Weights of a small transformer language model.
Size: 16 layers, width 64, 1.15M parameters.
Architecture: learned positions, biases.
Each number is 500 + 50 x the weight over the matrix's rms, rounded and kept within 0 to 999. Layers, rows and columns count from 0. Numbers have three digits each.

# v: layer 6 attention value, 64x64, rms 0.208, rows 43-63, columns 0-63
# o: layer 6 attention output (transposed), 64x64, rms 0.174, rows 43-63, columns 0-63
# up: layer 6 MLP up, 256x64, rms 0.245, rows 0-78, columns 0-63
# down: layer 6 MLP down (transposed), 256x64, rms 0.0562, rows 0-78, columns 0-63
v43:467543485477509420611416483424500574501477479472546528582450437419473508492500581574458485546499448542525491567490515539526544574531508551478437397536391462549450483511562468516526498560426489
o43:479502487485518511392445460554540478534533464477520464414451475555490521597479433473470555528524578497539499446535516458528575390492429454524586531449526544504515505445437608455565487481601493
v44:537567518457538507412523476529533562555494537485553542460526566418456485520518472492594495456469421549529500490503492468441513442495507511421508520422473506559509493423495549494437519514447598
o44:463420504484549440606465529529443510509564465485460496534496479523544534484498512526481460550503492499469474478551547507592462570473491529535442579513583505490496553454461400465454425519501466
v45:459481459544539443512532454478524473538508524504469500468480521532504456503496501489497468521553550415539445471494522553509467459491582547456403581494480543499489506489502528529504578535444501
o45:544472546485470459514423524472467467472474528568531467534523456479513453524440514486557521473419508538511583524463491494563466552530431500518558512521532506503521495508521545433522471433509467
v46:511550445513507557526477446494445489489519480534577522488421503505569504543521478451471524543449443581440501568509497457540475556527557504499602484517478404508478548406534478425455460484488512
o46:482539494557540550485551496540520521485534533408448537536531518481445506511444458577494474439449525510443450463477574533456576452514496559458454539507479532482424498488488484505492603433475542
v47:522503447516538447520497521560513508464484497506587551429556551465525399501509556579523387506430495484496382499506506419455539449465537430414483505492471549605525514527563516483530514491483552
o47:541472424448494502504513524531429469484515449496500472585439477416496578483455496519522586527500476513493580445525541482595456522544491566533571527530578557431480540432440413439521469477442546
v48:436456494536483478526502603467571525463508501480536454523545575430434517435462566541547472532512499415484467462519586490445510442446427483528437485466584533491508545498514601577542546477485476
o48:556446474445429492489486447546471416575413463537614495504450500525577468482519477472443540464513507538531562548510388503613399507502562502564569461474525538516501457500491452497512414590519520
v49:443506542558515547480487497509466538515471458427525489492468418538489507525538617511473474482494543503533508473533500581459550557432487479557468511462475578467509462470484372555532493500472492
o49:544449493419498439519477548434508427486500554540505507459479497488517492524545499491538556504532585465523434446474404456455485559462522493475519479501536524507514539591524566464507493457581501
v50:489477525547527487432544472440449487535527462505522571527512486518429455526481473480455539518545383426572475515468534427457504459579535475545513491475549550553554528445440433518596574490518451
o50:498541499437433468577469465499558493420426454532549430484552507504491477510427594469528388530487502575484488530485469572510479578477467537501496480492473559493512514516530531438430545581511537
v51:481522449456436440530535532533533529394494529489471509494493542487519513544497509470499482531504557472513425537500542496470427486490456551478489527493473492498476548524516520454508496507467581
o51:540492503537532517464516500491425463482526454501507544515496504479474493496564474520527552463448440524474638449538493451584535446546447504505546570449543506516492461491509460486469475490468517
v52:496549473575535529410384568398393470458501522484533552507488476515497616559450556491427482511547481475552493425607589610575445417481524473507495579577525445364503478390410449561545615419505465
o52:507499454534530517543549391466533437493431548521500539499551568544439398476508452473443369479427540488449419563387442478510548669403558483481585450504594528576499465559548642532483416507528560
v53:543521488458486503445569475565431417545569560479496614373506575473573415557491426417494561513551495464515614458374481380447503504418524575510582476472500481565550489416488547534400484514590531
o53:474519551504452453571477539544500587467535464470480477600495432456454548493399529624479370439463449555507475558543536591480542511542420523528385618576487467452498655555549371472464501462477398
v54:457394570545520476484575445531516453522516515605465477432478601509471527548500552488474525535515555416493525582455609480497519393527417480486526500416510495474462567494433526584451454443536477
o54:509494532504473507494483455424472573486530475577624545542560449451537484459494444567526436434512445487438574513513384602497432533470568488465481549468469491497445441527596484449530521595494506
v55:400277449468477502537460492548555507527507567536449568526556483496479501410426529452453542474497517462549617408448514392517581524546451445432531467496701502583503501604552549485523474477464536
o55:577529432576458538395560559495535563533440457477600384360433539561540517452581522570499497555531475464565536501483523707553423421515552490508451481545319403457526498514428442445546526556486403
v56:504446522503570428545429533520479536550447543472547543510560511544435441504496558511447502507562453467544563469444558570478504506506528460407514396524473531553465420487525472516477523462418601
o56:532501499442538441466539483475529569428484431560453437464422501552453511495505434475468463562469569470529515425510501516571525534498511484548547591500518536531534537512426533424580438543519455
v57:513533491459485459538550462538593405474560446496571486478462567505466538533519529472498473524528556418510424584446585479421434443539439524393526436489415491576513526449498529586550477491428583
o57:543462440486509460469462492459476553453458474551501579505523449470461535486459384556440483452528497542419626464589478494594566535552498532584530626389510527441539425551521423460504481546477530
v58:586503497471563552444453520492503393471514469485522642396538498430462473521496484535420447433453569611522519466472450491617570466551500423398452569538466522500499487518578461547494503467511496
o58:395506435543485550520522491496483563530476495531539503546478505508424594472475466452542493592525535362502418532518570491481454569517472552474559502565487442452485537458520530476510362499453600
v59:473506473492472422546541467515434489578535459398539466585511439575576525476513483583463611488593400405501532434489477508490436549498548456461498437531473485475537589531470571533468560500571479
o59:537581540479516453390544542504515532374390570526444485431506487448494444524426547407534397425429495597516529560503514517482650514530479548517483450500473477566588507512512564509531501539481448
v60:463546520485427577490500500539493530510579477466514433585445478481498529431552536557405589506488509430474554464541552471524476461448454466492429598507508439453471469548490594583467499462579508
o60:515456530525550502370517472521510479574419558556585527486471489436561495574480544443508430382520583515492494563469426547500614470484592524508497377439554431544547473499543457517494424451460521
v61:465482496522468507502498397521488526501460535514438488538414393523531560529482469482578516489445538473512464497497457524543517561528491501586517535475458533496515531529534459433495474520488511
o61:508485512513515520513524557462458492455578563466508519451528512495519496522581555492519562501493504468491505439508545479465501429491454481441466440539455456507453473519507553508491580461530494
v62:617566547465530480507456605500534485474548499459536479519502481422482466432489514655556509490503483450477466500447424457518516491534514485453452498560451473493483443568482553455487541477599521
o62:405484467475545490473522449577522579540492451513490472512459485464514561553463516377430525495533502521476494572646524464475529485524490503529556413515571490454542522437449501558500428495423581
v63:534520528483483514528473496578468466486480460476438441522524449514548503507477450570499507451401507551476489536435409524594512538498452411540534463514483512472502526564558496479525470460618496
o63:454539471474503581461581541465499575476532518494499520514453491421451526518480505429510552498568454493517457470577527431424536460513536498426498418550459460509513505456511512561530525553463553
up0:499581502479561556484490543497442460469474538509534603600460370426439464575543537537522433423441498526468435526595442513459480515528559408393565473509481475510514425503537479529455495507459466
down0:618584541476519517478414509526484543518527520488530490472481491525498523472536491510476571511530420518481564467401476403490561538416537609497557380503454571452492457444469464506469452518496565
up1:414433481536483453620573533481538450423522497345518584415459564513461620531448523598457582483580458443543507577595631516390453510504439516452453497532484471448484498533550466464460553444476457
down1:526540543369488598453477557500449420483478592579437486607515484453550586466526561485468601547486602471504492427415538576433488529455444496530491345505541517514385444605500529465529532501484366
up2:540484454523487558410525510440445517438435570515481616567350456511440494438495513553607474458457434518477491505482555424555549475545523530556519516560452527581479441449502479463547526576491493
down2:447481514442558440538444514524549544442551443471526484477546450457600562519571508458480494543516494526471465522548477551385453553537515505502471509494578430400441506511508551486544432480531555
up3:477553573472470532428576362475481467371545500475454468331533646495610528466641504509527555447480544631488497485532400666554531478518452397497406496537593488533513506508506510415484552411514470
down3:599384415547590405506485518433492483541416508508479477535428460557367554450459534559455536475605552451471443520445612395590531571459565595495366536503509499479557586450490552491554472611391496
up4:451462510472506468515547482516536458509428466563488526532513567528468453542489529499430485524485503484497499549457446538584386507472629499588438488461564489466495458507562475568364463554483590
down4:436550521445435509494472424531489553478488520435533435489530518510594460534464532562424547449551567535503484580517463509541515455466515478438560457478497634555377520521483508452592539466478441
up5:468511512517476421476482481513559545560452471512481600517540498491467477526431435534462429560533527450489525530464509544444484569488511514475511649477515469436513525516549576536527457438491502
down5:533563502454494528509509504521457467481479569413562522473564549555570503372501503469512528443506506557538453540491446530546475511483530530497519440520484542505393512403439528437553498458477492
up6:521399660583436526431548567501548384545502490456439449568453514548538503590452476533360557437486442470590567436575460463482590397529463323423467533565509571443461521549509480502563531424611416
down6:467457369413426415533461566470654515535513540588470457567510567339563559578554474606526506562512537622503411510487473407527496330501468517437433560441462442543495559519539497472470557492530485
up7:506489518537451483477497472485502467511519505472484514495538527523545454502493485527467447478534533491493479520480447515477533473487552462473466479508540483524485492502523474516496521509550493
down7:495488480528476518502525475494518475508433502457508531476545513487525472529514521526492463545479529488507514550477470500452550531474539487496486456465526493500503479533497543519486522452501513
up8:522523502536506566482521542532464534499462496491504499513485528479478464505505541524505535535495489504526477476475503504512514494515476510519508482529488447507537509488499552469440518489506502
down8:537530526503506499487450529486454481500517484477503504484524521508491516466522504511555549486515499473492479496475472499513523508489461465515524488525461475516501509484454525489511524509517510
up9:449589472495412466576589370510475470487541545500482496475504569579506442530536555410398511613585515552456516447526514499496434511480563648406512419484537434550519536432496486445470478620445562
down9:506411437418580513472475578505526509564474487608483552487360578533510555517570508449537445417434489439590359538478435438501510515554596502550466537533438408485523545505426460582558449537482576
up10:527496508501535431423499576490549434460510498572480585424502538534560492569514465530492554436453510465444525466606428436579563482532448422508580537484524448527493485489465526494406553412583396
down10:550377569463504546452469518441498468512579435554492485466421456480517548500484491425479524573501528475519489425546470421421473497591588497520509513570478416518545491479551484548554483559563431
up11:520473488484476481491470522459547471476482494521496504498472515505541493473540466499506510464477517516477536505514470473537507516509494481501501503527503470535498490485491539495475495498540545
down11:543482490495476519468500513480512507474525502527503532485500490462524518485482486455517482543508474520455512492494516490478484526496473505516517466518512526508519520477507503503487497533539488
up12:525524507495521552483472474440466494487496476517444573412516522486503415436435494525513501468474452487546546453535486464506541508520521419503473519457523523507481481521529544506552544540567490
down12:528500506505492435504502500484532489515513515483482546483542516468547527518506455536477501505439513493478459483487403497510534546505547519462484540427512525456522494582543473449493538464518460
up13:521532557454514542516543497528541484515436551481504506491487547498499501499529570419509556494505518575493495413497460538544470464468521535441467459466520437477517483471530569472485536495501559
down13:512499504500499559467458512466479476512493495539477494487510502488517503462518554461533551438483478444504490529485484463473554473502542438512470426534520570545489492467466523517537514573518488
up14:485476543558548443520538465497541459511534521444456559533519540559604511515537528502405503529489537480508438453465586452455467443505537547442458405497593457501497498455459558501538509491510529
down14:513506548492572512551412524510466448548470519463486543524527463473483608552521466534599477424368595521478461474518532516462509508493542402457451512480496509502483496545433569532482472482484519
up15:345476406508456499528568548583425528442503555469449525518413503570521513463447587520473577553510533500582487517553582439540462608340462572532448564440472454431548485584464533474466451531442567
down15:394519481555389532502537384543521516433547560610443526568508577557581491459418575464487397516561453473470501505517492435540507570506517425528524540508524455550362521460446443445514598535471526
up16:521523500462487526542497526520527522498475469451516525456553503533499505507460557507476521523480492527496502488508492527506487528462483502472462458472491495476513467464535520502459495497451539
down16:527532492532468547481485533483499470525505504526490551561487529492469454480518484499481495461481454465494526528486476477482543486534533487507473490546490486551472477499512483496511479544490465
up17:480478458597401566525482499481496382553519517457579539475516359448449504450486492513558502481429488551539444593503467502508493525587431552544494489541576555466492464455492477498484540417459499
down17:437436451381543512511547548464488542484403493489541476426514482438542519583532558458527476468552498499458546428517513582557480519475473502425511547585606528516420651505462482493491462490443515
up18:496492498497491500496521509510511500505490507510488489524494503495475500501493495499516499504502487479500495513501523490489504489513500520513513492496499496504484505512490503502490502490499515
down18:486516523505498508480497503502491511490525506479500477508509496505497509506495499485515498500500493504493487490493513493501506497499483493505506505514522483498502517486498507490497495480508502
up19:490510537512449520472514573462443456417441487590526581449595470402532451468478527475520377546460500553414515514439481525477541447568498451454471500501585558513615442515535460525489540487486472
down19:465450499463538483516553468518466527519484499488587603503426501432461534454479549512483563529472467495515435441555528599418489438420496565453436553479506496505564528579572435462567511521446484
up20:509512406515463440526573522499516577467500556575483470495467419419463472489554482538490567472410418496475508497532505509458518526518508532485491500493413523546527465450478588539491641484465473
down20:394525446454535497455491435540565494580462492462509456449521465529573612543529489555470506552502589415411464548508440493420488490463491448511502531503536535508449559552470488536547460554419535
up21:471595471503573583510586515493508541561433405397410566488503519553503500477514454491477513507568439494464492515523486482505525509521571450516468414438505369511547442429462448541424474631375568
down21:422467396462326464512397478448517573498456502413493503500591469641551474495479463503446431576547492532549579535575533501333479522525524576463575521459481556568475545505565520428576520489534463
up22:473570595533416486496407465529622546459554531540485422409441432540448489405515381512405471569454605496456508473540545534488488528441429463464471526518561445487553574589460500458508468523573509
down22:550534553557446529578496518524526389338522442432492546485522437540498477469427613531564499572538639463394458480485497459553375557537507505486578473505461501476472374440513533555387523530577552
up23:497527500538498479522497441531503457550452480414504514485552508517513478495506556548513492509517480490500514497501503527486515450495518429469481493483478525502519478518500473531467501499470588
down23:503478515581480477529500461503522477565495502491522522507513529495536496497499495557485456461504498486506493560418484509526517483484500488527470535463466477547491482512545468481462497505517480
up24:399514548609487432550584446463554550514558502492412443470507549527491446534495420505465495606511459425550446561494517468404569551536551400452444491417468458545559472499501623542489464477469507
down24:487516591554531553494548432489417508576508481369510498420552453468360431522444473517470544562452539566613489493472565533417521590578580560460479582476396564471495488498436441515443435457496543
up25:493458490468493562376453441436544439523545505526523542476400584425563531534555496384533517424510480493480471450458479485537477471548515511417596403570538478593502543371468491494525511506440490
down25:491574477451561494481614461546483515518570474566489540507462485430483479499526410545485454546536464521404540462500499598544515458435465484473492545448525516551553456507474486485459541499478475
up26:480486526529485539439517474451571484418600501465501517552423492543420475433574531537533429461469577492514453448507477534477584435513487510511384596581507460551431517480477445543546454545483504
down26:468526502494509470487511493519585479487454485573440487493522519480531402518491577396497541501429469590516543470484437434509484557493496530522510551475540490548518441455499498548463496587418532
up27:481471519499513510470457466482465497525548484469520509469498508500520520511488497476474489477497470494524469526530501488496509509485512474474491482488508492501480533452515504526516474511496509
down27:529490502526511489479539497479499483520488494482434503476481526501529525486506468497476521491530484503529511480481501516526508520502494508517487482496506492509540479518483483537501526481478480
up28:483501526551506555426558476506556476501485526408427490442480491544514482555455511498451487440501557513505521479476538487465546432520507542518509483457525521471522534475455525462530632429487435
down28:489555455353537521437466518598511510524579535508514484529478425454492555503498536512489433418563527576467551459517523512479528425444499496535513453453515419608500526463429588488516471452521470
up29:539551505535461511515578465384444425544523558505513552598418515485489384423565413519475573438532513465605509503468414512494467481457570486463539459508575482565479477574459549440595465462543474
down29:547458570527526453413499531446438523489438581465585479447502398519487520423624513505510552542426426467541497532567447507458593493489513434483484498490459598383592542546438466524501500461596480
up30:537405497487455411420438627474498520461485484616512394454494561477589521513589489602467424530450438530418462550534506582505612525463406415503466515524540461529438502559487529561502468537573424
down30:548488442514393471530469542576530443478555464542485453586560441368497507594442570578508458499557414525525561474481544347535501520503487521526465524529485534466421532562509448448435559410518574
up31:525460538590516395459439490546466446583479448503574543578488434518515440459488435615556585422428438528543509462507437525486538491529505396560593570518497500561497464458565435474529464377606541
down31:517474517503527481428507593537508500527373398533546488554439548522494531486567572490530379457552428616472436511520535592510450529622583472549540375604402492464459454401462495517503486485590381
up32:486461447527523421495519485490487439508569569520467604465461494487446452475480468528568451512559475410477520411395479365548551501470561425527437504459621484602485519478480579504502507502488551
down32:465509586528541536515546558557530503539545522462452530428454511568448458453451479421561457464538434469581586496397465482528485460514507498530454475498509449519512475577559449400479502569519520
up33:547462405509444455529479475501544503490427538551545569497529488472464372570466437500512493501527500451421491541513515440476504551474457497565552427581526484635528443425540583461421530543471543
down33:562395600423462437489530554460543571508465542522568499492445535537548537413421442504576504545551500524457535502465495503387441481442461536510543502478434430534540492572515506486508519491468499
up34:543451435565438606520592532381469481443562463470406470471426471452444570438555528601469573447468405484473542499593575474582458455614561465419433526551485444530499415495494489598606510476476510
down34:462514520422465475572525441592497392538459504464576484497454481477387411445512486522581476466473506561406517477464440587593489653480336476514558635450509652588553526522451585533466365499520521
up35:344506556543519390487591516580464581512571480474443520504593519510520475488526558508497519543518430433507480539475566451468502508480448536414444424481512578454457486458507497616428539456440489
down35:462444420585473491596497537512443483537421462515432561505452554460421496617481559511481478484506498434487533485564603446616522489505479460457516591544502494535542518463528433459397497474562484
up36:473521539458505554554533448549564471497521494445453466520455517491506484494500515555478505516480471577479528513453471511521502510519489507490470479532482515499525505484528464468430534519510478
down36:484518573510449457578511472459474513479497505531514473547522504508489485466452498573516522487463480497491437524455442535511478496472491488552501475528548513550509525502468529502482442518521483
up37:650481500502518482485518469454550399552346564511427464394490634498529529556522419485436447580382559429483477526518468570545453542495500584562553464559541508546434492492596534413491441434477488
down37:494456464485483477534573532567502607525523582487536472433508525423713456531525500421509475519529452602469504378545505501439532492390437506499510498479463524460503564419403501443523571488459563
up38:440451501483466463525470494539503478476453511499460451462534537520543497507478555531506471465446505490488500513500533508501610508514438449528480473473526558450491538543501467538445469484527509
down38:496502507517542491506547490514560503499492509542503521533464517484494428470490456500445471495447500460484512485489525498498535484514472531508465535555514463524504476545512525507426549478486478
up39:456515579619532407474472568390483586456551497481550568439339503496562550502651455520484473572495477393440572466576445474509539448506572435470458540499531441539404427479507543498572473540519429
down39:449425549544471615542587443480453480480575432621483455640502528485442483477460576551451376513515575491497447559458591531457415529558538514501499467527567518552502536434501350553477381500423485
up40:476501503583458493484522473481498544536529517464535488485604434500489524508486483526522442524517474422493443499506503494387489504471521484479487489488503502507493496495540512479516508470509522
down40:464534431535467571525511498442523460518485532533500505523495515522488516505471483525512480531502514509511511519430512535527491533487494511501556480487470454487522459476543512522493450451473476
up41:514552461467513496482504536538556457512457463445453514482473488551519496511507457509453504511474568500513487470497491494543430560541543514521557468501556445416566416423503523546525368470428482
down41:588512506510563443516513430485472442499481557502496515519483495511480459557410512499476598532560510492512478528481520436516517521513443482479535498462394560532538479517438508510491495552456532
up42:642462435558436429479565543596442450423390449537525517505541476519557339477524556560479453562412510474453585455441486538560440560513584546575494491437539562427454480533486510424524463490444509
down42:468441546518513589544407479377489564640520548460493550438498442561443509526553545462450610477536517421551439546476513488436536558473413458532525494398493569535545548477451554429466495453534452
up43:430419422477536448519644394559546427556531586495382525488445531550485437447559458508427522524551457426462557532411511513540445470529539523476510499549554497490529544475483527569523535447476517
down43:589434512497582457488540474533483383566639508546558531545481510483458471550416478462520502471519477451470525532481372452483519474506556566471479508483402534570534554501519549466445414534501498
up44:495524516533525473467490482477521539540464496488544493475496474418473524496536428525518489540496487442534487472501454494434478505494491500521519488514529441570557479515500536514492538472504500
down44:533484525523511479468492517467491479500529536467522492524500518515492433484498466437550459546481514485493524512432515528509488494502548517521536461528471521521524471477485468505465495517507487
up45:540464601614497445504509532496475424524547489470538549543512560439576455490609506584494537508490441585461475428421508543518508415484456518436453458472494509467527493472521409387563564387499382
down45:505486454569476614531474525640468470484482461497404457507574484436493468375340557517551627572463486478570569483408599509537510454493439399454444522578648500455536417451595639593367491457518444
up46:499544442511516476429503585410502523479582450589471531481476465424503493495442372611536562514516488428542554531522406502514469500456582401469554561442476493503527441524539506492584448488536439
down46:537511562491534555520471538515549450471509511409599507487475496489512517462512512470472432462455475522466467485506598453478566418471383580502446451613520527441464494533523616509372538442618523
up47:461498483492531488557601450565555484573422480443519514487507510527477496530551540527419501508495536466481507496532464525461449464504547498460473467467451465499499451584514514541469481506438552
down47:507511523583482538501488500515484505498496494481556483456497542530543457494482511513482377422515499532504491608449542430489504532539546485536464475496513450513481529456509485490469535541486511
up48:453500579465510425325558550502514585519447550492440478508482478402524475544476428521502584499433411472478570586516468564424527581438477517460445510453465471440536448484499571598475575494414461
down48:488446386484528477569506477586494507608491498387441550454497510545489551485605502506502575576621553431569494402454608390549435506387487512409518497475405492462457489486425482559552535492485590
up49:441552476516481518454554536472396581412527467530476541551472468507495488475558475477485529505517473470536512446510581476488481499559556467565460482539523479589500465427489467528527491488446492
down49:510440482472502548536444499554504576524479430485539579559477489551425528512428491513533491491458529506489516483516499547453426474584507483586527489464514505468439536470526579427443436482480573
up50:507563555569481379405530564516604470528379519623383443360546487505610547493715426454578417554524492504314490407503569469497501640483342561625489525512583471483463412535434524493428481444522469
down50:515598436510347447416537507437473410562373651528481491369522482459517568470574443518647496501478557497457547472447390577587468690536432598605589472442457488568460472606559379453455642408449499
up51:457493523501467478466487532504493507504565527475515509500493463537511511496511536519513504485535488470509448517525539487496495507475468466448470486497487497510459508472507438526525487462504509
down51:516476512496513491542507489534534495514494516495466501514501533497518538505520539496466489485485492532520517474492536462517501493470451493487489531492485485500479466516491474520494515488473511
up52:517522495547423494505553496576531504555453562472507446455523451568526480489509508481428458552483526454540573518538554523522451386534509541494442407536464426497444470497485530489566497541442547
down52:495502475474473634485480478523490479493514493410576477465479508531406590487435542555425517453523535479524516527504562532454530500475469499510534421492501525485529533521439544513491516471549502
up53:531548587449477520500565494437543416519506439455460514458470415524524462432576597518628560564545424578513508507363539601587475414493429424452470518536533485526500497493498496524571551385532453
down53:592527523504558436447436512554492419517607527528430552538545484456523446517528542477415346523528484540590500528417455402545552473523501549476445318504584473487545567440525394511605564534511414
up54:538502448550418658487559615468546587470397473579491431514456389434413521486601516520471482450522476567483476519397532589449411443508444575447514591546414524418542407562489459517490582520468483
down54:471630502477506455470599555627459458472395537417469547553446648415453500525452412499589468528432424516532570487524550467512545597459483601600493577493380424514489537448419311499449540521517553
up55:489515493480431480476530553530522511475541538470483488527471512520502480477513489514530472540507502460503457497513514485508459551456455513540466501534460465530493503486491532509491450482502562
down55:487519516471411487512487499498563500491524498513494455548492510534512502500512528461495476527509488511470517461505500504522487484457433506490462502533498446500499516495499519547478542509517521
up56:533500555608463443503455556460467434508615521624477554465557416413472437504496612562564487543512396526451472420514499542476419530522444507473459414518502474555554520499546448495434604447514516
down56:468563471578534518428400555477499559525478422441505479479381527568523508454480654582482440529549539586525378449512565547496524481592552563419420371483575496463567464428559522508424545426490526
up57:468481479546496503483564551520556547497454595477457523578507446520451453439515428494393485526489398492520512473581491392476587529406404496634539591451500480520520436523521517491556535547542458
down57:453444527542498394553488493513500483449511597524466528544491520454527524478442463488462518506571432515464490482459478538507487497462546520545499509592486448568494473452526353542482589614464521
up58:514486519474460492486497473517513492484438540468477460540457536465512517487517528473477517490459498562608492549505491515496498484519489553488558447537426515491533470468490468502521451497501510
down58:465473539542473487505569493509485503530499463507519436490504508477510499489511531445499544514525441450488521474508516501519482536490479519474457487528544515484494518526511497467504482538498499
up59:481511489502524429476425463509481508472490503563427568543509551533511508513498496516523515511500496515540467490514504507507480552513502510515465505526550433497493460490534490450514433524476480
down59:491499492474503529488470479511531527508510547553426485466560497492558494530455458482477541470416515525476510510538460515479478523486513473480544477484498535505445475549506508513508511531478511
up60:493542442460491592477540469460504461560562472544476443247534478508597482514652463526458486469431495558502515535519512500493546518412423506437500434512579561611546485543414473451417457625588433
down60:542445393452458475606558530506497441419492482544486500491510418503463437601450501544585463357466615449405555516459544499635467589545462455441582625426417560543515531490485567534512472490523482
up61:484495513582489469552520452517487500534551503464466491476526513549558471468479445592450502500541535478539470521488528521532501465518528452477418491491536514470510506503480452501505524482552461
down61:506549471456493532543445509530546540552467415428464516472564553564519539510510501580507467521486524500466496507455483504505460487492526493538507523443482458460479489544515557501442514436489490
up62:458529501506443485577548440520434539462512423421321480498627459603555450512516528489420427591410484462550396418549660447492455563488444533482449463531542585557494488502492524551495481530501557
down62:502565464465492510504464504503559454554504571426622526569493462602420491491556463515526386445443493465563393522499421538517402434564523504454604483536523479462458553522570527606511478357474493
up63:492525557507396489457667521547585503466503398553515505433543541562535479515503394483377477511439491489530516491418387562387530511546496506472589467538481463605500563566514472489561474550557463
down63:532532586664497452454479443585541403538445578466562562456420558529498414573536493481455456567515583543438467488526392473462473511448562387508594449433530549487509498516449485489426490480495582
up64:560457600598501446425526483491460501489582521494466522463450430523516483543473545589513516422376439511501495483474617546486525444500410612518553551515488473582554478444458515497463492335476441
down64:602557482398632628353496550451508446580475365521523543492478414489428434397494441546440495615571529363531620599578564518493427618555518367497422463584598358486543431490422622508524440521576488
up65:470472486505442538564491528464521505439446481530455463485470440489526548441496503540478498534494470505504528552513586487494490573491433501576502504514576509432529503485463521543516526443529494
down65:535516529502551509511534499444498536456561502566517482572478489488468566491505507422503508534495489496464576474500538452499518472508440520462466506485486527471517451542504494482494482507516433
up66:519505420477505571493554431510562305613454498456511541522450508454615505509509436432515438409499517470501491429471502493557525490485625464558549478481534495631485517547546497440571426480508479
down66:512461473419510443544513528534542490447524484644538561371515487566498503574530501502529479443533672500468490478457423526510508515404531470457554513399451635497452546527489460403412532536577462
up67:445519420437525501466424452457537449528454421490510509407508519494561475519546512456494468502524489568508471519553451500490605443566503414452520497512551481547567527476552534543540555477495430
down67:514468469484522459483535490487508555433485472524501583512420475444524527468502563489426543485529463545477466499503455524503569479491568490475428558546552479535471488518571513444501504531505472
up68:500521506469513548564414526419547554377492466541390505563475420499448570429405475615462597489457533582503549506529561520540507526546407504414481563577499457419583416522525484444509532530518456
down68:550551511511581414485551463486478471449515481560418558339522532536486477523528476476585478401424547463484507561473441514517484517495530517509451622454455632572565475493531497382374424598519546
up69:454579517502467559431575531488528559538390499508483421457467485548491529486474383451475468437439360463524554497479521525494560444518410557521538613580467470487541351565464599453544531492524459
down69:422562483443503341547503491519528483488482543582473506433422602552538599536533453555515514567662546430521581504522545532500427412474513499455509442461440545404436477490449522510514428509566432
up70:509539529582562454489532487449451582572456540474551526496514487480494484424526344604490534485541388428537484525529445435503533573462545398555479568488441435512482368543486515492459438522505465
down70:603581508530489527458495466530458441539495476611571500529521449444508475494469526525443395542482414391551491418490497536508473539441516486566434644520465522508514447496547467510420558555519489
up71:455539521543460429426525543541522487515464442536514560470447474498469481498477479537523468501531527472511624510560507541519547469581487439479522523387424525507486507530434436575455505585466492
down71:478490565437530453459465442585446484479496517492543487578592483550438510531494546523524552529524593415456477475535500533403500434512551519473538529537545574495425481419448481500432451481489555
up72:411501507582448473551564438463527433568484481476506468499499445474505581512600505462394620472521393524525564566504528470604462430467404450536496396564632543471483463518392461481474530418520541
down72:485510396546549599564439478454516570628490432528451507376542513396460479432522484578530472483438427602453483496472467434589563504499480554564413572543518532470566559518432488439591481548448434
up73:481464521527477487494562407526535455484395514483471546463453573576520541569552476414498494506611507465482497483553519470535496477469535570462584456429547485508543463521545464443440509502488532
down73:499503367551537476436503454519491541492498515494607519478516546490480544519505485496511487484530506485499480543543526456503541418467485497492467473501509551498466524429502438489580494519529515
up74:506460555467539509505559440566517511480579481419472494609472526475478527478550505494430528462474484470578431537476511438504487436500525586437466457566595468546413521479496433478462449503416520
down74:507512524471512508523437488513528543471473450430491503468573498434540503531485534496477602534538497465488442476580471512455512469564458507510507457477568485505466485446482546484495517479583475
up75:569553544406554639447522577405534475470456425496472511510458540420447477485560489507461518487479460537554571495430437419580543510595482444460510520502444451565564416485483503473491587479554392
down75:615453472470561462509569534505454381464584527577507512506484471507497525442508502490632527443439489475475514492518410553486483417478508487565456571481468528539514475484500587427522486499445515
up76:475460527489523498429608512499481484434449487443464465448521503517539484571502493572411550530400488516489396498494447569575569526515493468534483490556553519488487383506441512504614522518553573
down76:497531520518540567497503495445499470525570517653501504504525435401500522459439409476465461423571498429500556505545513430487425555535475430444554586552562564599489479439519487440477480556524469
up77:497487498496499483486529508506530483513520496496512520529515514485474500478497483513521519459499479413487503496525512463466474509499527507480500486502513463509446522517489519512488503493511527
down77:509534500506462504483513497507466498464543513458475464476508500518521504525501511499539504501508462510515502492458549446500488538485429487519526519508535501506509500474479516501503499460544519
up78:475531450540551493499439577529549467404490441464489497479556557432549512519510553564538419525523437496524545514455474436537448506498442345478597506510499434522517497544539580507465554528504436
down78:491400489487531428569509518512521461454460528550418546533562496389435487500503530539522468420402489476462472465497463502527481518472431495456525560663494513577545454602535475531524558554578500